Each number is 128 + 32 x the weight over its row's rms, rounded and kept within 0 to 255. Layers, rows and columns count from 0. Numbers have three digits each. The size before them is the row's rms in percent of the matrix's.

# down: layer 5 MLP down (transposed), 384x64, rms 0.113, rows 18-64, columns 0-63
# up: layer 5 MLP up, 384x64, rms 0.113, rows 19-64, columns 0-63
down18 067:090116116066144128115176118139077082111075103122054112200114175140106117142157081106134119115197109108131108132157110124173121183140102159117119114129191099140124084153113107143079152100092079
up19 100:176166122130134124117153169109152173062092092140193157148110116113125104146123142130146117148096117127166102084173142192097187125144160134104141164171179169191144145121165148113216131102112145
down19 102:184128138094101158157140148144110110182114110153108045181050126152113093144139108156121151143151147131155167156100123117174146104167141168187133161181155116109146143146067072193120116126111137
up20 133:120047157139141131111081154219096135124097122134086118140113124130135111079111128142115111099102086115148132098099119117147179163105130141148122122146179144127212151063177069123163084156145085
down20 118:199168176121198151103102173070137074105144095080134123112135094126098168149116177152121116142133115093100125158140188189167066100152102071109106145146151125137115114156114117101135111097173153
up21 113:126131154132147153126173137182073130101130118165128133141101148132164144100086104156097119074142126101109201182125079075106125150095087158194117160126150186098164162117115086190081152171134143
down21 103:121156160126130123139095102142115127094163136122149137085144062127094138132101158143153091128108164135147137103149203224160124102133117104059183129162082124136092114148165151040121086157135159
up22 100:142176148108130148165161151182117150189112177135137160161115095115169126132127097175076140084099155085117208104125150138077148120132166111073169110072118146155131150152169106113105064129083136
down22 093:131094091142130120094123115122102122060137092150138107122156144150112131102130147093204113116138114178177085193095083049107091121097121155200096150137129106094142112082120140160136195110159095
up23 080:175147071121138115131153131117171125054139181093161090084149103137121148110112151135168094100146130170138133165137171212137096184130094160160094124208092121083108121115104123113133080162117107
down23 062:082099107100136085124146071138157139128153082113139136186130124136104161080154053100176160065116137146126148148099115123130077094171133140081165085089143078160078124138113145113122106160050130
up24 073:151114097110141149094126193118163130098115158155092126056102100117064166178126133129176093153183177097138106086101088123104143178116085105126142092106165144101059138085130148140166150123085106
down24 070:111038159099150126083133148158138101157132079139101121151109141107089178113121099112148153159078168125112140182148084124166137107171066176116114131137113203158055093108148157109095110141117150
up25 122:137094179110063150138190121123071105136078106096201149110111117168120124199127107138101117086108144151122118140129111105112128140081184129107098128113069063174162149108133193148146101135151156
down25 118:118137086090119060109107123089175185156165134127070146153199071120178133095174128154165138167119128125133159135143099171143152145166088123137150130137180189089099137132115069066120126123115132
up26 123:110109185163178152140139131122094128156146139132130108147207097079091082096189144164093098145087183150127125088099148136085159178127142087148117180138147088136062169091141117115130079101135114
down26 136:197124115134171123171114142151084115091059156135098117108087105153195166143172186125136147167127127135123095074149083099129167131143134149118131173184171146137178082119157113177101101090129158
up27 077:130132069117145089220139123131141059156179152103116124116139222095064121116146088147107105135105140115137091132113195127096093147163080074159133136120128133131139101119126167134135070143156123
down27 069:085107141125100098131075145109171092132162148063154162138154147170055157062192083123130138129122101105151145070188155118134131089116091091115158148160086123139126154112101129147200129158122113
up28 082:130153096132186137161096123155152162077089130109071123121110056066127160131107107152149167151143094128109137118163081156145113144131171084120109086225134138158141165067130123138104180130089140
down28 081:184166071136153125126100053110124109123149124122111135057155111072111111120125119122170143127110079143121132143117071076159098091141108149158080126173072175174142116116098054104094127152106094
up29 078:143113130174095083120121105090055099122177148096110135149120140147107166120074145100133134081160162080172097193137193116116107188112085132152164133126116107108105152139091076153111178121163076
down29 070:052077082127134110114133130091134081117096101093151148162103172122083088137136092130134194189117177112091104138139132195164181103154157121146130141159140119138108030097116107136146124107115130
up30 121:153150124081162140099122125115131130081110133137119170161142161102146115141083107136091151145132089099170114167069114127209087149145097140090140233153135166149154185134149132172175173134156156
down30 127:062139115145130104121114108119126112136095138126184174159084206123131111118124058146104163119132091135147156175074123101155132090097066122172163081152089129094180160109145164125179158171120156
up31 101:092130083180146105153102140127133180131135155133113133111139071120124137072101156129103123132132144194131127068174155104144126186042152117149102082177118071084090140094114140109140120147059093
down31 101:175156129079131156135144135118146094164139138156149106147113142136124092218125119140144095113123141109135168188117092135098102064188094139169112182104108187170195098173095109143161145145176110
up32 101:131121136110182113066160116166103123123158167091111169165115146140214141065101120140112109114128123143152179127169125156208149062107138078113063124104104151149139132133166120149137193118113138
down32 091:165138122082136156086104124100141105125152169078125127150108101124193122069170084105142175143171137128128121089068127137150075089061126147119149135100102116127077163143152207181113156116092093
up33 112:064113133097128126130171145194125147122199112106137148156144106107151064155066154115154083154106122099127146175089122118144127157102165187195124107087134095110177123087129084150120102170178141
down33 113:153109216160168204114123108131188138096181113166114169095141165157118081141130134138095138136094147140108125208119132086107107187077118095145174128116100075120157127137119144182145132140124118
up34 105:104089137111155104108139152223160120128147192101123091197099128124137161153163119116141178100148101155131126140100111125097056179193146195115108128123071104159156136143154156088125127112158122
down34 095:162120095142123158139081090118164129107119133107169162133189103165077080121101158157081083128181152080117117126157170148163172087070021103143126090123141154082135132116115131137136123159136116
up35 114:122080136144156151099125103130124127126148093099063118104140132073105109125183132134126127127102156115135138166136206114121106159131081065099172220150122110154167116091117118066095063110176105
down35 118:137206142143134199144101155118081182092130158109172164078119123143145123166121145040148132161161137146124119074132116126074120147101065125169117152099156137110178064159148128152135128115109104
up36 120:138219137155132127126167119120132142090143146112123165169119104141203124096145039143163110115075120104118139118116107165087086184092139122166143124092130140100089105094170191151147139155108178
down36 109:106193100156147111122136151119109131115120160115127158088116082130101144160099182155138139143154120152108104110107186183189137113170159058119153161166178088112113119136161228170101147102099132
up37 088:103136075116170158122114121129073027101095106140151122179105116165130160124130129163107102148103133095167143159092139185121126174092082118126194126131156153117151193090129109168130125064167139
down37 083:156186127060095159137190124141137129145056106086124163132132106100149103108102098152138112155097054054128157123133116111148142116123094088135067147113148112158074115127176154111146153182146079
up38 082:189168101140140079077137092118183199144142133122204082127130151152105133138168118150139135093086120116109119128173133097084174081140153168109075163153174118139124124105130128150198187129123130
down38 076:107134148078104113137181149093144107122145084047081160192155124124190148151089039131126150149158132069136148109178127123139131119156103138109098124183163173122139151190122119150162115141143124
up39 054:150102169170144091216201164109157130167118170112164055151130150133132116128110113166162135104125094114178105175136157122094183125129126107085074077141149148151104110138153149078163115132118090
down39 047:137108154103166189156115086162114069158156110044096117166145151098119153086089097135108144146130073152118132176148105121173133112090102152112129167133129175195101092118153089131184153172098108
up40 089:132145077145110132135110141127156077094164081134128112157112174090074151171194051159097105100093133113079130131109097158056098084166161091124182114132118097150158101122183141123148155148139108
down40 085:037110133123134100163150126078122119104113170138130148158153127109165176073117143125145154174186114056150128077114166093144122155104096149139116142131172165111126163133119114225125110187123126
up41 110:133051088116149168175092177221089141137139138156144123093151150064114171099137102103105164130107178164150158135120142150129125124134114083186082135144143114155115124155122096163071117161098087
down41 099:162152135132136162066080134125116141122106058126149090143087076161100108169055150146076076091141080146079069102171157152105128101156070164106175138144098158127129113106127118150143162115110120
up42 120:053089146105115117132111096134103154131078117128133073177190131090132151150130163111132094144152114059100145138119131175133160101114110158094088129113060141099129068083138121170199139153184122
down42 128:105150139177162092137145143126164111160158072156150111081149118120052099210131174135163092095118177096106158156077115100131112121119154074148126080127097081138154110110087157172073119127141100
up43 087:157075145152126131134120133122111122168138169132126150117166150143136088149175110137119175167056167068148138186141102107029165153152143144091101123131139127155086113213115186127157118112133099
down43 077:101107129150131166139072140131146082061158142072112107197107128141108093154142084145105163103153091121138102115123092122213127177195114137115139114199134103138149180097171112101137176115117140
up44 122:125124128110200150143118178117097120098067152128150119148075152095154140132100140117193165119108116147085100184108110156141119026113180128073125162094104111148122145132172140192099111120105102
down44 114:223106118105050098112132179107097100109101147102067060153120132142144143117100181138132138169146155131123171159113123099123112136148127095178137128120106073113106095105186173116161109143156179
up45 104:136176062110131131099113126107141137190096164088135194174131185090099104127154113163138138175151151127176125118158118123093152132127081108119188143117216088180123171140137150102097172137144112
down45 092:086092177169143140171127130144133124146118058170120092089129113163158122169099147103151121110098153089154131179114141151153110146084170133147071071074095107149159088103128143151219148110171107
up46 082:098150125101137139110109136117156128145090190072112131145126144121216179085170118139150155123123165137107196132095101170123177091059155142107076130159136098053140142175109181127123123146129135
down46 078:127109129164173165152154110112067116119123126146132132112223072121125181097123168126130109120158158128146104130144153114131115155195130168154085110155110197136143135080142188185141112114185074
up47 075:171126098114164093117117177142179151148089159100118103086089092142077182089143080167166107107161222144170117158076131115104090150115143075126097112118126159115148141133170139152158104092088114
down47 066:123055143108130137145126116143149049132148119105122159197128187066081149112122059138141085151147166136117111109166108137161132155119075110075125143177103141064081113102139102087129128082134119
up48 093:174082113111122181107123144105106182129129091137132200138108127121132142130167090162198109081161112136139171190118091168103090154078081084092123140129116107162133170130132184155106148182172127
down48 102:108109156136198084150098139121135080159162198154168122107083100145139129149116154139111134121101162132108114156127095148144154097165149116168063088211118100141127172166126088133035155142127129
up49 122:089195109110110044119171162119152151150099065167115152122115180071165077157141135114148103144119189136142087132149119095145133184109132110154081129141123087094121118074109125070127136106145085
down49 116:108099154081067089106136112160096135121123210071121155188206128157122171127157133197122157150133130119136194098109116130156125113105170140127144176127111156134121143094183125140142142134087187
up50 105:117101088130120141119208098152066135080169158118118053117134079125144157148170182166138128117110166157125138161044110140160137083112119191146096142113098172142162117090131106112155128100104104
down50 097:129193146171123113170129122160151121120115140162083153119175210134194116107103115075109154156175138108142136115157104115085167139202105110079113119098125132130164041085143159136120123107096110
up51 086:197141135144142127097108189072170126137140111106111160114125164174092098123141110149152177140124175111178152084124170129136087197103120110118156159172149083156132149216156099150117102154086107
down51 093:045130178126122109121148132140152093137175129159128148167140123094141137144148191150083129133110175107092153212099061142137121153187153124096138127078103117088113132113126120165078131060149088
up52 084:081173149110092120095114151146096163146161116088076152139092100105091096163112090135109132096122127136145052211067092103134070079145105116091166127110133140151114126129152194104112165150100158
down52 089:181086136132115115170140081125157154111082127107132154079169172123141150118141137132195190136111100113130093078135117111117142081119168150070123121129082072096123130140110058118211093097110096
up53 094:107108169191091124068108127153152107136129162120102165100145137140079111057128167168127165113170098116124114117103091070141124111118085118167156189144210140132143116139079153084122085135185125
down53 099:133128155178102134176113166140125121135159174166125025131100105142140143159147166080128124148153158099098059120109128063102133106137102069172151129123137123132129151127149081169102171085067094
up54 102:115156094176182045104126150104141150133151099174072152191118130150129109119122128144112160083163176136169113143040117108104091131141131088092142108151140135145136140115140194109126195124119076
down54 102:123041095126092119177119105132096132118104136093130141108194186100143153106134157170151128171123171151129183159154121155146121123050075097141094091133185120090151132154123099093113066138119156
up55 116:101077073143071105109155107130080127184133077108137205153146103125159130099119138148081140156112205113153142138096105105121107145128141140106124181155101177114148110142159166174039116102122122
down55 122:117144109081107153131116133191162144053171103163100078163116152087094087084164132135143120122079112121118145102100163128067119124066143106117110095116163060121139129166086107121189166138077131
up56 119:121163163141160090126155151125096099106136156147101084162118139074075091132191141188122128117130108129116084118114128174065208114080116132141077141107148108180153195139072121112126125112176103
down56 121:170080095123087135087107102174135125145093110111164182121145116125152187101109132047125206135129158099163171145136151085168049135118146122111117125115088133071086087146157099127103119142094115
up57 084:176135098121125129149110125142130075125148056135132123123071095143095136193104146097103057092106126126109160104179168150126070183179134134145135166152130115148176092105142122133193134140049132
down57 084:163082089105140182104169139109074051220100141110123139120108120127135113150163119149103154145130139158106200131156144151114113148134105117183129154132181121123184149152142130149137036146096122
up58 097:106109108095162145056106145102119124061207084165142131102139119129152135168142157130114122097148180164195142147103147183149152173161132129082082149131117097171162104131068138128104159101086098
down58 095:173151092128125108151074066114130151164056156112117088115105099116134113141043083112088106128118166097104126142158158142055138143135100160126157093144130150143081182139162113147109126182171177
up59 120:153146114107165115122149183139123175067126117170146076157143143079136158182101121156199158092096122114173149185060102138125129120186150086176106129159136092097138148159135080143082115149156132
down59 115:103145149164104125103128067118133123148181132126142183089140090143139141081155120140061109138131126149156124089160120101051126120068133173088176106070081125177149129066104188124160157112109122
up60 076:158153125144095166095136120123104092145172132107099106100125155140166066065115094122120090098106153067107092084147158116162120189143053128129125116127125115208129121119151162129155078047119140
down60 071:072115128104144164140103188115166103076141156063135136130124102094109112155083126096156096087130126128132115144117122153094185126125125127155139114104162033135083219155087140146189119126153103
up61 140:109091165136150141117120156151172097118114139099139121121140093131174083104174152173138147144154144132150100056127121086128153116112168156155125143217134084171184160042078155128179111100145131
down61 135:099146104121131111139146114142094127117162094129082134158109171135136128168147087173126159165144228085204123103122132181151064146116075132098154088141183118137125141117142134186132134109198150
up62 089:140085167113123140106202150130182083108139169118090137102101124090159114070125153148134205094085148091120131173163102103152116154102119169175112093123169123115121162200162070112122146100118105
down62 086:107085100121062110095153129124114060160122080191107105115109191127154186097110153128119174133115138117183185161131138117159139098086151108118149146148143093187141093123098126137139147042133094
up63 105:113165119113096124123118068120134140109144111075181168167159177134124079148158115182057134118112208091124133077097085097128105106108121137109124136127042143157082096168107168136123110096129102
down63 115:130142108149154130156149139103128142111145135152118102049058102125168145105189182091192155195090101163165119152087134115175122162145086150125150125121163108125202147149156111084160098123102102
up64 098:095152128110193105085184102091118135104144157083049140153130110149138084122103130102156146091120166119178136152098076103110150144112059156115179107153068138102074105142130130129115175162077112
down64 101:108085119104110143103107125088150092120138106156147154131140109105094122142192167208091116140177151138120119128208166196108140146154151140146098172166182139123107131166084187116096072106153153